Weights of a small GPT-style language model, trained from scratch on English Wikipedia.
Size: 8 layers, 4 heads of 64, MLP 2048 SwiGLU, vocabulary 16384, 46.1M parameters.
Each number is 128 + 24 x the weight over its row's rms, rounded and kept within 0 to 255. Layers, rows and columns count from 0. Numbers have three digits each. The size before them is the row's rms in percent of the matrix's.

# down: layer 3 MLP down (transposed), 2048x512, rms 0.0509, rows 889-1008, columns 384-415
# gate: layer 3 MLP gate, 2048x512, rms 0.0559, rows 890-1009, columns 384-415
# up: layer 3 MLP up, 2048x512, rms 0.0528, rows 890-1009, columns 384-415
down889 100:133122139141072153122155100102139133177108139149125125127090162140155101145107140121091112114102
gate890 093:153112120175133112088142147164122117124161116150107137129134143114059116105106139152159129139114
up890 097:124114131110099152153117138123140143154171126134148130093103086151123111114099134166147193113130
down890 099:165123085118091173162142148131128089143110080119115177167149121131150137122175127154160170165129
gate891 102:135092086163147113106128129081099129128143151155118115124129097124064155135118169143147138145169
up891 104:106144146157108117110130105153128069136123118143124145105154123090126138127145128131114138094140
down891 100:132120155159137134138107121081117127083134098136118091086094128120151144120128140120116099140118
gate892 094:109128075131150127137087183123142126094140086101105106108089152132132158171162120136171105140142
up892 096:128114168156125118152083118138126164107092120116112128076149112152118152109125166083091111128118
down892 098:124130107122129121158113117128092112113130142129118114130104138125099144177190125110150123134128
gate893 098:118144116124163126159137122173151168078097137117141168091159132140064103131114141119118109122127
up893 098:140139139104121130144135118067090116152098140152123120132113124175156151156143114076140142134068
down893 100:096118104146180150112164108091148148132119143129108128161124146144133131141114147138168107153140
gate894 111:141158126150090138091140114114128130113119063163137135122123140132113135172088124130145099135163
up894 101:101127112129101169150108128086076118101114076122148116109136166070128130165149158153150064126150
down894 104:126137143133058151137105135191090120132137115106156169139058107137164148137142149144129070086115
gate895 089:129122158125093133104097144165090139145094072140165185137152104186145120132106138170152115092169
up895 091:100098139153163083142125175144112133135127156145144130106110115175111120160125122105129139084115
down895 096:105111103114140133108106120117112083117178149105114121141105110111140129098095150102131132133114
gate896 101:114126103191122120117115101105104104167112124151109118153169165189127116118094114117153138110104
up896 099:156096152127154131121121150130109116160139138167135145143118123127110153101141158136138127135150
down896 102:142136130127157152150114110113155142157138107138076118165069160107117165147077168129128126153104
gate897 102:111085152138127195115122151109155152145133145152116116103122135128099120112138116119088134108107
up897 101:119103123109127125088137146150145106163107110068116158138143114138166129087123172120127147130164
down897 100:135163138145170159117144074120145091153124112112121167098153135113174151093100133149136107217112
gate898 093:147177109089115132153110119107136128148099141126099120128154131142079120128116104135079169138130
up898 095:139077118133125134121132136142083139089127121145108116104098100094157125102150156106154161154103
down898 093:135128123166132136102159079150081162091089118128129116115181102124127115174150158102135153128122
gate899 095:118161072173151120162139168147128125144119138115126094124097077106104106097136151127117103146134
up899 099:124138132146135156142135134134086169169101160121110125144145104141118141161098100133105127146120
down899 101:124102149126132130113129131133124153105106125133116111108085134123097120146098134160115135145168
gate900 092:163135097109174088126154124155132078093111093125132112138142119120157126139170131108104115128161
up900 094:132143162137100139160157124125170122116122148132102106182090125105095106110132130089141121130137
down900 096:140086136099103131113135131138105120135117158121134122147091135131086150153103111145132161130135
gate901 121:121141123164105126088171106106144117128128132161115113122116108121134126168093171115119104131111
up901 104:120122112182156169136128129121158155110137094109141112141132110153101156109124122106116099153183
down901 099:112149127172090129109155086125125123133126118163139110150091120120106095160101140143124136151121
gate902 094:145094101144105108096113157085096116113110089142155077151123086164142169106119099137125142156121
up902 100:130106133148106079097135167129114156127164122119110103070126173113091123152158146108183148114161
down902 101:111152110147146091112151170131142118178135155101108138150179148172122148086135111142140141144135
gate903 094:150150127098119108132130075132121101163165142129171151126122073131067093130099129150164158141100
up903 101:159147136156123127145133095186142109121132156168123103144167128131138097130136141119065151131130
down903 100:106118173142156133126112099131107172146149150168123118135075089079061098137113134104135168157117
gate904 099:115121123132107121082164139131171134135087118136178142083107140084143157173104155064140129115063
up904 102:135124136148151107167134105122123110132120125063134124086167134110130148158110125098126135115099
down904 102:140103118141111170196118125111162114154143133135146128137165125150121119121151101115141148154132
gate905 094:123135121154117103154129128145119147132119124097142122109141128174120104135119177109134142158151
up905 097:123147153098149124158110155138137135147142125151174110180108145102122150136109119141180141097139
down905 094:153146097105124142164145113142127125152095129133147156154135149135151141143137133114116104117142
gate906 104:092138107114122131151138127182085110128104150112119152139144151111134126150137186165127116120146
up906 100:164100129122152122148122165142155117094131108142165159108154129173080149110152130143122135118118
down906 101:165095128083140124122113124125139110162133130107171179123155131114139149140149081171139131125156
gate907 090:137116170128119125139141105101154135111143134143129170122149110129119128130133161113107159109139
up907 095:174113154156102122135146096144162167136130127095126141058146157150127110113105095121094164134124
down907 096:113123108177159110132112134137109126157165117156118121125117117129149163094185112123129100137135
gate908 100:107123163140142125110164113167115144095113081166131138116110156127095102117096141101152141170115
up908 098:159163169165133104105105139180097119114081107135168081113131118122163129088152131114144108176101
down908 101:134122127105085157127136106117154144117117156163136121162111147082117162183143154182118125131134
gate909 105:133139137108158118107098147145133123139115107140096133111111112167137138158132141100150111154135
up909 100:098119066141137141126105096128101081140098121126145144106130101100136168135152114122076099162104
down909 098:115119099101169149121129115144142103112134137107159094097115064127103147167144135128075114116126
gate910 100:114132131124135166159168085172137109121183165110114084167124133131139135093165121156144132117135
up910 096:106142163084169137124110132161074124120183117135122159180067159126174104126139091174137131098134
down910 095:126115144149161152124079178126116120122095113098119133156149124128158130135143108141095155119118
gate911 092:138136084173118101102145114084113114141127131153082151168149118110169163119129124146111078133142
up911 097:119096139125128131116108121171143062117146152126138126146089152153133114144113153134137117111102
down911 098:143138153101112161108119125136073128088142144119122095152119180142105082127118106142167140111181
gate912 102:150088140144122141087096156125108168149154117111124106130135088133080134125125104119130113131167
up912 101:174105186139163127113070131119100159139122138105138104166124168106144130123125116124106138098106
down912 102:129130167096081157118135138158121130124133171171179119113131138122147170102163113115099094080127
gate913 098:106088060148170136131129148044098162135140107096101164075155138134125117087159140102144080152119
up913 099:133172131195135099111052112105148078138129155106137179081088115123113148146149139139156176134134
down913 101:128115152124152102124151127125115194098085123108120143083085118111120113119134144157161167086106
gate914 096:154173125116124144137131100168141142139124101128137151102163175096117141120138098154113115155190
up914 097:129113083092088070113133080138113119127109135104156080166136154074154146180153122158117116162094
down914 099:150123131149118093160141100121090092136152122106131166129122157165136144103135125114175113136134
gate915 095:172147142108121137132151130126122106114130166117138168149129077130140138145193130139111108168140
up915 099:145170150135155141101099160111126130110136122128115111129101141082105100095130106114106138110082
down915 097:140164105108103199127092124137111134119145179125113085131117132109086092103168128095076140137097
gate916 089:114135116131113186175136117178119168149146128151152114133157139147081158125125144128130124114162
up916 096:092157130092126138170107157139133121124119086163143092135129128144072146157110122095127150131115
down916 094:119105142105147181135125119141144081128154129174135172125131119143162140120158158127167115131154
gate917 098:142169140117111142131125154120120108157123167115145112117138144183146110156155136100149136137170
up917 096:148122141166109118119083115146123097132121120161160108099128091110139180102134160114173120121151
down917 100:133121116092091144153137132142123111139135104167119163117171159148109140168128127155073146137139
gate918 097:141158114085145128078171152149143118117147121121105168134110127116068136129111168120130071094103
up918 098:088143127186115190109142137144080137129156120125138130167152119106054110110119133107128100157141
down918 097:154105148220143108101095162102120144102149166132153085140093110110112106139124152107133125138129
gate919 104:081133102137096146116161130133142127124122123159088054105160116128133141115109107141121113137155
up919 101:150095088088139142131115178127173167159121112101126152147129111099123103126146120147135190141104
down919 104:169126154098151128131123148139128184182115113095143149139097120169093105115137113100153122111107
gate920 099:110161124148155128085140106150104135155126152137150120122107130078114099129155150118125145125140
up920 099:147098167158129145159165031108162153126114138136135145115127129114137096125161130134126112105119
down920 099:155153110085123159086138101132171130158126108110120168111110156115150138122149119092115106120107
gate921 091:080103128162114112081143134118149127132088129110135168117153155102110112147112131126076161107113
up921 096:115153128140107137112122116170166147139101113116132129074130154133149139099142158137097115134173
down921 097:089092126120160175125123155112146119146116075111161084137152109136131146158111128143127080138146
gate922 092:131160117145126108099126142155134129145110146118156100137178107152132148153166123134144127133123
up922 096:163091135110170133125120154135100123119160155109136151099125171140125121100121146109154167158154
down922 099:127122119102132128140139158109127102129167138101139166097157139159151177120101134087133129133137
gate923 107:127157082137126149118161133140123116131149114117155121109180094106129119105187126105110120119162
up923 101:140130103166150106123179142085117155136137116133127154157138114114130154120121145125124082169136
down923 101:165057168149132112103150153130102143137131114132093139155126094126103110129107135108131124153154
gate924 094:144169158130145140106130136151127140185103098121121174144129173139085118078124115113125141135139
up924 099:110133161150112148156124136140124110122120160134119108132060117167148091128082136119156138121078
down924 101:099091147152131163138110087139111158133129157109120168131093120135104139140118134128146142116128
gate925 102:128140116104120131144117139139087137084138120134127091128078133096110131135128134123089095119082
up925 107:126120139091117156153142149107163126128138168138150134107141158115148136107123135144171155127190
down925 104:171103092138159088115191148147193143095101147145166162171114153147136107142118156137123127125148
gate926 105:141134123172097162122143131132102166143160151117121131150150099181103169153131124155105157163155
up926 103:098105157126167105117119115107130125081086101107105163118144127105103110138110124135106114128104
down926 101:106094146142136173119094111117115117115132132159165099144178103106102092131177144109130104128118
gate927 098:161153122136126099097159165087100165102125108185126148167155116170168128131113160149161112091121
up927 099:135173113077109115094138112127162156097129145122121139160118131118093114133125103099062115077152
down927 103:117153115124085151132114160102156156102149139122092120148110113100110115120162134137105146164201
gate928 107:132119103161128092140124121126123108148141119144132110110155135149132124097143143153113124093213
up928 099:176143163147176162126142128151093121150125114142135107140124105135136134110149125138116158110152
down928 102:168144148169154102137079087089099157121081136178157120126141147119130157126107143159097136061126
gate929 102:160153159139098158129102170127172082100112118145138120135133122120130154141090168137121137154118
up929 103:145117124111152154086142170128087130083125151144150127110095092123126107107136132108110136127120
down929 105:178143113145159141131126116137124114136168150174114137134137092123109151134101168105120134120103
gate930 102:112175129135137108124129146149122119131110128151148139102129126172152158138119117142156126127112
up930 103:093141088162119118172108114143137158128103144134099155148125156117129108142119147118120141101131
down930 101:135148125122119107146125123135138112134128149129121124122138110128131129128123100132090146120127
gate931 105:104142104135139110092152148117134135149139113111134159130101165133092130095162138125171149144157
up931 103:055112078161101098137142138096143132134144090111093155119090117130150131168135179121155118179123
down931 102:142110109134137131120193133148089121151109129140140143152151169144141111138129166127142080130140
gate932 098:183117108150137151161137133130149142162146100125112131124108142107152136139141145123137084145105
up932 101:171170122136106118129128097106149135112147139168100111152170133155138157133136122143138147091139
down932 102:141114111142150122121137142125110151099117133160118119162134141154149147142128153107160101161124
gate933 098:161141162115144120115138169107095097139153152100166153102142099148169121122117135118117107137112
up933 096:123134147152121143146133076132186129160127135110117176133103142169131132101117112142149161129089
down933 099:132095170149132104122122100143130148136111129169102146089110096115120157155113147096139129110118
gate934 098:166140077105105142092071129139170126158086089092132147125134151153205102159138121125127121096157
up934 099:086106116105150079157093161127132078140096129114137095064146086117155145159153144134172110151121
down934 101:125112167136145121145155111109118174121117128160121116167103092079145140098134127127136121138123
gate935 096:112136114105150156129149128132109121157157122112066115124149128181190146177135110103082130084117
up935 096:148131101116100133142106168170135140152121123129100147145122119134151097147122113169147104108130
down935 096:128174139112152137131111138141105130129118120099118116121148181139159141114088129119167116110168
gate936 088:120173114136098157123100115098120120127122143099112134153117146146134127151083133129126113115156
up936 096:116171158135119101111133121126160126142149150138096104152136183118157115169097096107101125126165
down936 096:127152152135153121135148150112157105132106116138106102125138134103152126123111123145149131160138
gate937 093:151096088151134170147144141148167149108149163093163131115180138139117159122119077128102115121122
up937 093:129120138166130133180107185115112109116098083116141102106148138131139112134129147087147153123102
down937 094:119148146075148169132111129146174099078155125118169117148138120097116117141122157118144123156118
gate938 084:143101110088159138139123100117122092104102106158120110102138131113099148134113103110154137155110
up938 093:101132141118108121182117163103125154099105191103135145164150092129108152157137165171109122132095
down938 093:117177124178103105112099098111123144116131117123146134152121125176148116106113180137109099120111
gate939 098:128120125141129130120126113131113174074126091152143158123176133078134133167137168121117109128091
up939 103:121109136181136146108131119095139165119140170139117155120075108130122155136139110128139163146146
down939 100:105114132127169094131136121139143133151150132125137101159125146104102168145142127145131140137118
gate940 102:121138157117134111109127110125139171097144081142115093088069135110124137116151128119141114149136
up940 103:108118142114122170113167156129124168134105166097148143145136148147139166168139133101148123145138
down940 104:111135145105094116116119139131130114090123150140122134190124090133138094179138110120119163109140
gate941 101:153151134131140113139150176096113158094138072125124146121113108117123159121114146144123077171150
up941 100:115111105152107105087130091108130154128113147073117102150121119091121161112118110134072123130127
down941 100:105116110106144113104112130154134096124093137114143097118095134139158116082143112115136140096092
gate942 099:147195086135115146165080142120171106171065144104157116114139163134130147117149141128174134122129
up942 093:111115183121152163116128121157095136147119151143146099155149125108136100118118120113111122141124
down942 093:132140070162111149162083148148153161122127140092109077119151185155134099139155130165138132098147
gate943 109:120124164139161172112175153139087133135138136124118092124125125116085139109113125176126157128102
up943 103:155118130149156113143144115146139107144126108121133129146138141112122143116150134133107120085101
down943 099:154129120130103140097182103130186082131146114100101130106135110106084125139090053105111129140129
gate944 105:118118045129162110116126101130131126142123134111181155118151146087124133095141120180112088120098
up944 095:158141122133160125108085146139123159136112150133096135097111123086125133140135120163125098092134
down944 088:134129133135148134158156149119171121138147112173097145124100126132153133120149124119127123137156
gate945 091:113144074122110099115129119104126134115143157151123180084116102107118149111130076151077098087148
up945 094:156148150100143123145160145148097118072113136128117147176127110107118093166084136115120139095140
down945 098:139117084074097128123132141132138121082147131134154125139144097137112123116110105103116136143115
gate946 111:133111120119151126120124086107113132079140128160119105106129116120129088140181144112127103095119
up946 101:101172135145116136126077133148107193118121138086086117116153134144166145091120147119161093129134
down946 103:084113099174110121156092152166073109105110103132162097131113108074124126168122136159140177109125
gate947 099:110152129148115181115146120159144176131140139189144158112110151133161119130092177118132117165119
up947 099:129143155107124099111140093185145128118121125125162135155122168148135115108103178153108165117116
down947 103:089125075151168130162178098146165091114139133135143131139134117132094095097125105144127108116161
gate948 092:168143139127139133108118121123116100153099124122145119159080137165153132095115136152107135142122
up948 099:103095129130157138132116149149120140149081102134120124132132110165098153124097139144133154107101
down948 099:101104111132074096114153139109144087146132145200128147136157106115129150122126116172139101148139
gate949 094:134145147156149176112108178115086168172141136137159133095165128141123116066170084153115172167130
up949 100:140159123147157117139127139111118140134144131157120136114110161131103140149169116112134133165079
down949 101:131162145156155130085130117134133082144129121144158148139134128140104127143152097176121173143083
gate950 095:152156136111147088099105118155130110092126125108126101099166156145130122135124096102133109088135
up950 096:115158110160143160109117067131116117102129129112135121152152125125092121162092167160138121173116
down950 098:149127126114122138136136156069150184104137129121132131128110133183128135142157129124162139185106
gate951 109:120117117126156121115139086147107106154127083139110138130154139144107171143127153113093088110149
up951 098:129120154096126120127138135118160080152095172105144119163104112142112138112103113097115116105118
down951 102:120085139086174116156134104120150142126112114100115122179156114114114166130126122098124130134113
gate952 102:162156108144132136110127160128103096142122100130106141103098134103087145114117073142139134128107
up952 102:116138162141119148129107139123111134100184159158159179126159159105134115129108128117138122144095
down952 104:138129120144125131120153109107162163118148140175114127111148101113131148135106109151094155123110
gate953 101:130158131113147134053133139152150134144136126147175117114114120182146127120152113094159102131121
up953 099:103115112147130095141150125129098107162111132108089152169143150102117136068090152153158104159144
down953 101:182117099138125102144111131107091068099119135117125133122129155113122159135103114101073098149179
gate954 093:106155108101075155166101091131130170129133130139140115094112090128120116142108123152142126112149
up954 098:198089169118132124101146106123117171152165122162098134146123142116094142142123094103119155137112
down954 099:141123177053122156076159186133123133128132111122110132129137112149137085124154105131109120068054
gate955 088:140165115145117093136124128125151094149145150111151120092110088116117139121123138129088107089149
up955 098:119149148153114162131124118104139107104146165106154118080143116135114129134132138114143131146138
down955 098:158114135172127140129147100142114109121133107134119101114158131129137149160095138111116116117123
gate956 096:076169085148147139132095127098087184103116085123103161120141146100105140120122109116147128095106
up956 097:080119156145106137159137127133177107107143115124161097108115100101181140161110127122105114157107
down956 098:084105112114142111119056106120106142146086117129117122150155115148108095120087094136110183095108
gate957 094:144142162113085161147081137133132087102048147097125121122131117112132159127154170082094103137104
up957 096:137130132136150162149159143110115143124104157147119110133098092128101089117112113106101185120166
down957 100:104098123143150149143134115130122136123187106148108108124106096110116125130108090146144164124114
gate958 118:098128161122138136130134136141141100121117067119151104119148123130105125131143114126158126185131
up958 105:096138156099113089174124133119165157141121083115111133126137156103108123159086141157131152151143
down958 103:131125163137064144144096132156141172112139143113122139128129151123118149126192134121140101112177
gate959 115:165173119176157135121133118119103153138140127174170114123118117098126108114132124125120100120134
up959 115:131090122075188137112099117103113144115144136136108111141152161121128152145164091137122154139154
down959 112:157111096142172126125098143143112144121133132138120129145154169116125128156142133110136147136118
gate960 096:110136123118136141113158107104147147137116087121160140157151134118138114075112123086100102108171
up960 099:081148105158145141125155185096105142122127097120087111093109071140146119114092122122169119126108
down960 100:124079152155115151114122156160164146125128125151127123105115125127129127137152109136108133104158
gate961 117:151120126140146127110092107152154103059136105152145139072163117168160124158132116164108143131102
up961 108:207120191143114116117132147143147129131145108113117145137074100109121111123123119130109101100082
down961 112:150124182123105167094094146103118116124121102139124164146103133114089154153119134103115090098106
gate962 111:112180139131092115126098158127125128134130097143097139093100109120127100147144108092116092146130
up962 100:145118140114162101136076096131134085156153181129148087136127170129150122148132132142124147137115
down962 102:133140106158132123064140072163123095112106161138177129128125127097114101174127127155146095110134
gate963 098:098106125104113120162168113131182144117124162107148140139080133142139102160096154129117150148174
up963 099:158159122165176108112105066135141165119131091122150093139159118124129150099130099117133100124092
down963 100:147080138131135156087119162117124118150126157176118168112098090149135097110131125125099115114124
gate964 092:098125167185115166137081094149123149133164092123130094115139113129166109126160108121154089128078
up964 098:098098135112140129146140131105105131125143141129162131123101085113056111137085202103107134112133
down964 097:133134112130108178118145111113115137088145126129131132126124114125164120145157123093140097140125
gate965 102:136145106121130101145139137133136144173150114117082118089117154129119127146121120158149128127111
up965 100:100110096125152167105132102121102113139116094124160115097086125154112128105126175113186126147150
down965 099:148144115121120128138090139133133123138116126127123149122098147108117156123107155132155133129107
gate966 102:152140119118135122111113141100144154173094144110137128116162141110196142180146131088069101122126
up966 102:135149146110127137133161159089127095118137141153134142155104131126145064118077112170142108170149
down966 101:104115095159101128168121137087099134126131109088104108151087136109132103132113125116148100160171
gate967 101:098174119104104089115070129141133110161133076128113130132092141130141132151123124103090173157152
up967 100:118137113130135133117139114156142154138117084098087124148132165118161166095117112128156131137143
down967 101:183154100080108099142122108133145155114143108116127143143118140139119141112131129171141127129124
gate968 105:192096161076131129089139110114090101138137108097112130129139116083151109137146108139157116119099
up968 101:120110086142107147104151121186114128124127135171168057133156141140137087142138125144136156163143
down968 103:159144143134131153118128111129123141124101109129141184128123151128129159152106116126110113140125
gate969 098:119182162103111101112110121100181110165122124106068132140159139140124146106145111162128137107135
up969 097:162120089180143127167138171139130164157114146134110139145112117114069118130133160102132154072128
down969 100:112131132102129171132100136124127152167174146115150074101105116158064108138121157049099101116132
gate970 103:106097094123127161089121156090156106100107129146128087136110125159147155174113170107112173152137
up970 100:137117124120146106087136144118119146146053109134185126141104130168098157122099122127133140137146
down970 102:123107119077143152096162153131105096117099143088138174102116134126155131158067146102128164163129
gate971 098:145121196136144142147139136099123112142146133157147163116110108135119113125126212098135079101090
up971 101:128173133099118153103148102117144103136135114138165161128093100109128102125142118159195086079108
down971 093:132141162144111116109174133128119101095111130134154143114103106102141111091107123104139083127142
gate972 090:136141129134110147121148104128160129130118149151108109152122140112137139094126103137147157112154
up972 095:143162149086165156121160130148136076121140174175151102110110183155110130084125109130123124131140
down972 094:127134128148112091163143174143152141169128119107126174166144138141143160160122135136117109135113
gate973 101:135128190141100093078128133142154127146129119145111128089159126126166139162156133124148138137144
up973 101:151144145120164150130082152149120129140103092133098172112081137106152101099131145136080162128088
down973 102:105114100076104146144090111156138113114112144125132134130107094134147123150149096129102115146171
gate974 099:121121138147114137139125156161151146148123136173129135061095106100132166132110124089164123152093
up974 103:120124116138146111128107126095130123159130117148111131132149146155161092162118098116108143113153
down974 101:109108131181111123165128141164113096116135091099147126102153146122114159109107159159107165129081
gate975 088:154133119139143131131129104153110084156093137172100103109107163139133116099142127098136142094104
up975 093:170133184151123110151117108123118090146143173107103119125154119090147121111153113081162164140134
down975 091:119115133102119117071127160143112135147126086172126141151102148131138092117091112133125080140147
gate976 097:140135110131142143144125099147116099132135111160119171155135146157126150134099095119109115094140
up976 098:110132168098131144132140161106180141120125159162088119099145134100150178090114110114159148097166
down976 101:098121145093130146181119153107131181162104100102171110152135115089133135119099118132128155138141
gate977 101:088145124137150153091101110128106135114127114157115116121166130098131109139126187110176084113107
up977 101:129109105130126112155115172168128121104134112105136140122077109124140128146076092140107139170156
down977 097:108157090087064154147129124127086138137115139152137121137126152168124104133136095116080132121150
gate978 104:140103135125110106056142095149108124138146152141105126136137124148120145137178136132086087144088
up978 099:089144122115098112141099135109129147142149174123128159111145142161092149127138141130117132134129
down978 096:138075115122112114152089125094134123128156137154140159156110116140134095134135150124152121126121
gate979 109:115132096127137163104132126154168132137148117167099121122133142105114143128137135127145110153083
up979 105:161112147081119132149119109142103161120141141100137147085120128073126161137095162113138133139129
down979 107:127106151144091120177141129120120087143128138119125134140146095113133128129085178146139118135145
gate980 092:116132138155125120134100127143145122137114090140109101129115108137159156106140163094098145103145
up980 097:130149126101156136141108125119117119122162090141123121164159153117182146117129128102118164122121
down980 095:123131160119156154104134190093155177103118135158113143149098109104150160107120127121067139131136
gate981 101:130152136161114123113154089142151113169089132099157142129151153153131121114112116131124125097146
up981 098:175183158135109117179115101109155149138099098083130129152121107112100179134117128133157139095122
down981 096:158130151149145142114162137139126121170149137154126157193101118112105080116078114124122191129101
gate982 102:111102162125157115115138109147140128190146088050167139168130133119104118135179146164100135141134
up982 097:150098126114163141143130131141129163154127145128127154147110114126110154141137120121124112143135
down982 099:127087138108094138138089130098118122078130134120140110139153096150123116119117145131151105124141
gate983 110:131160111137152132115091105193161133113128114118157057133092143133114096129159131146168115141161
up983 100:124137121109158140170132117138137143190090144137134086129111124086133127133141157123170141094106
down983 100:099144118161148122097171128116121129111127095123111138114119151113118081143110116156150141149124
gate984 100:118149091098105177080095145141124103164142131138108157103145156112138083161126165118118092121101
up984 103:120134131155156112109116093112140133177052166165121143157127091103148128115137118117154125137104
down984 100:127119121125161144140127134152116112158119130189129156112148095096115128119102125126156127109123
gate985 108:140134130106125127108106089119155136132093110121111140131165143151139092141132145145091095109115
up985 104:146114109149092158146133148126129102130120133058141087167162123144142101146143148098153142126125
down985 096:115133131086135128166143124128112166125051095093140144113103082116134121131113078145156119129149
gate986 096:125113133137151101137057173121141110149186121107110085144126098117195101142103155121152139162096
up986 098:113125144110084121132155138141130169126112108119144123111187127108146135140104136133192132161171
down986 097:125118169129135109125150140134146119122122111129074127128143157129138093117073135125150127192109
gate987 079:094126143116106143131149103152143105124142107107140115150157111148149119176109136198146143137139
up987 090:155127128084139138159119160147137145145157155124168116137137152151136167113143129159142107132115
down987 096:109141128161131141108127122112144096106116092130125126123126101117143143135127148128119142117125
gate988 100:179145107126153058091131124152116134116140160095108133123123150162168121133128113125167112150134
up988 101:139116139114138145146138159123124072085148140126103126136133108104133121109139099157104159087149
down988 099:137117157136136083145160165126135085127150118142110137162075129157112162102097146131122124149135
gate989 093:147125141176126180144109108128110135123141193130146169151158164130150110168135165070148122122124
up989 097:115111145073152146136171145110138113152143078124094114132101130099139146083113151123122153150118
down989 095:126109143147142133117130075117132128150108113096100156141115162073109096108119131130131147080095
gate990 099:096153091140166133094146144153101143078125115203143113134110140152147144120168128120130118102148
up990 098:118136134089119135139130131154155129092115122102148086075139151121134164111095143104148158125136
down990 097:131139166147103147152143185149158094087118114119107138129146113147118149130122124147154148132097
gate991 111:138122126128071121126114128106160109128109114109160149080103160140115115117139118141096137140081
up991 103:103107072150135152130158149143115161123130118117149068107123143126124104135143114113126102171109
down991 104:147090109185149143151102128145113145150112114125111124103161148085163125088105134144107136121111
gate992 098:146145151101104140108083102109104132177111134173111127143166166136112096118128134149112123136128
up992 102:160092146139112123135119161117085158179091124089120162141135133134076133102125146146123121150153
down992 099:144164168093096111136154118139099159166094117116100114143087177169123155138140129134150127084102
gate993 092:115115145125085137094133098124168079129131128130095102170164114130156155109146119146116161122112
up993 096:094118072142114137122094107130139108086156123142117122136120099136117090146095151079118162098091
down993 095:169150145122103098168141140141147149143141140141139112153123109111130121143095121067112153147196
gate994 093:129152114133125113127173131142138153112140119148096129083132133145151091117150130164112162158092
up994 103:123151091089109132147134080142132158122144124112108149106134079165158105115101121140135175102119
down994 102:162129147133161087159100143099136093177185131130166112137114096066119140140094106131135090146149
gate995 091:131128109138121156143142122121154100145163111121128105132140086152118117167154129080092148137126
up995 095:123165180141142131135127095133102118106153127109149125161085132135108162115127128110120136123130
down995 093:154107118116145140134103124127142135107123146135109135163140114143128147158112149076162154109123
gate996 083:099104154152140154139117129128132131122142188095098113179136140115126087134099150162109160089130
up996 089:125095115092135137136083093157108143137124143118142140113162113128112115130133132112131149147089
down996 095:136158157118134105098145168119171106112141089149133114142103146142115128127081154140141124127135
gate997 098:113152113152140155118137098128105168099127134119118130122130106114118180160139121138159114119119
up997 104:159109108119144139098178139131095136113129130137098118158127106134117174115093151128133102131140
down997 109:154116111134117153154140186151107139136163147147128120179144110119118164126137185113128120150110
gate998 099:130104093155085140130140139162158155113107132132121155139120123150106137150118148145090127079096
up998 101:136110104174121153132104133155149101153133118112205134140123116114119122133148122147121117181122
down998 100:160159162169133178069130151127109143166108177136129113147165128136129141154166130164102142119100
gate999 092:131133153193075132113131125179115154121128108119126108074140108140146095100161144150120132132127
up999 096:163119103151123117148108109099182124142120170139163132128107139111172118095113153151135125146151
down999 098:120139150147139088126146146125141113174142144128144149155108145112098117133177119140129132118143
gate1000 096:130087134155111148116177138190131138136097126136159107145126080142109160110136163128132146116130
up1000 097:126141146126149173127137109128128134139152114113110131159172154110095145149151163139131160154090
down1000 098:204145141148133120139130093098129144123132141133147140127142157121119138165142105116107096155155
gate1001 102:146192074096166086120108111105103110095118087142106129138106123111128112157153133127134129153104
up1001 101:121104142132137132130138154155120133119112144113155140037108104113127110131123127126118111145138
down1001 098:126133137144123130125134184096124123091161103108143138133116089116159120110147104099120086163194
gate1002 099:098128128149113140084103146110149101103147156158119169121150113136040155100110166128175137115111
up1002 100:111181105146114139132158095110144130119134111099186127116123162115081096128119114161155146087122
down1002 101:133115144132110087108120131101147134091122152177136118091130164120159100151165118107137116160157
gate1003 099:150108088097091109122153092094120136132122117122172169115130180129167117100150087102143098144148
up1003 101:109171130106141121105125144079106184135112181140131114128068111110146102126167087117129098136084
down1003 100:104161133089121147171153114131102140184100140120120107115128108155123115129120174138116117142139
gate1004 096:126165131108117148097175120142113127134118165124134126115165074135138112156162103107094117120145
up1004 098:150145162112144148133131104104143130126140137112130106119089130188157121112136120134126137105094
down1004 098:186118131128161127080131113122149166192090100131069131123138161140124108109149117157129125132095
gate1005 090:144097104115121178092127118143126152135109106143113102109106128140085137102082088134132133190127
up1005 092:165160123144148132131151115095129165162168109115118126130116112125137134114139113139152139084116
down1005 098:149097134202088187132106120098122150117129132150122133134128107152112155152094120145092100140172
gate1006 080:121108142118136144144154109169137130123080128141163119134182146149141110134103116157130124124152
up1006 093:113167144149062161122109129141146124121138129136129136131153176110128132075132101150117150118136
down1006 097:128090113082178115134132129131053114128163136136131112139140105157152130157139152104144111121115
gate1007 115:082126136132076136123174124145092103136140151168172074127124111157131083145178125103114118147089
up1007 112:110123155098095084083146163138076118119104107111109181135097127086143127088144095138117136106127
down1007 111:117069109085160119120148151130157104100125112152117108080117166125088108157144148157157104069142
gate1008 112:127131120086113134123112113134100084142104155145124120130103125123099170116127160128115142169123
up1008 113:114127115101093118083099129184110093136091110115144138103119104168102178126133114137134102134125
down1008 100:117091115093104131134133109140138103118120093106119122116116098105134126121134133179144137142129
gate1009 098:098143120077136141113092140113148132138151133146104185099131141149125136119164184121119122146104
up1009 102:125119098137165086171130153122120118147152181123103147143128147102139147099147106141089134117164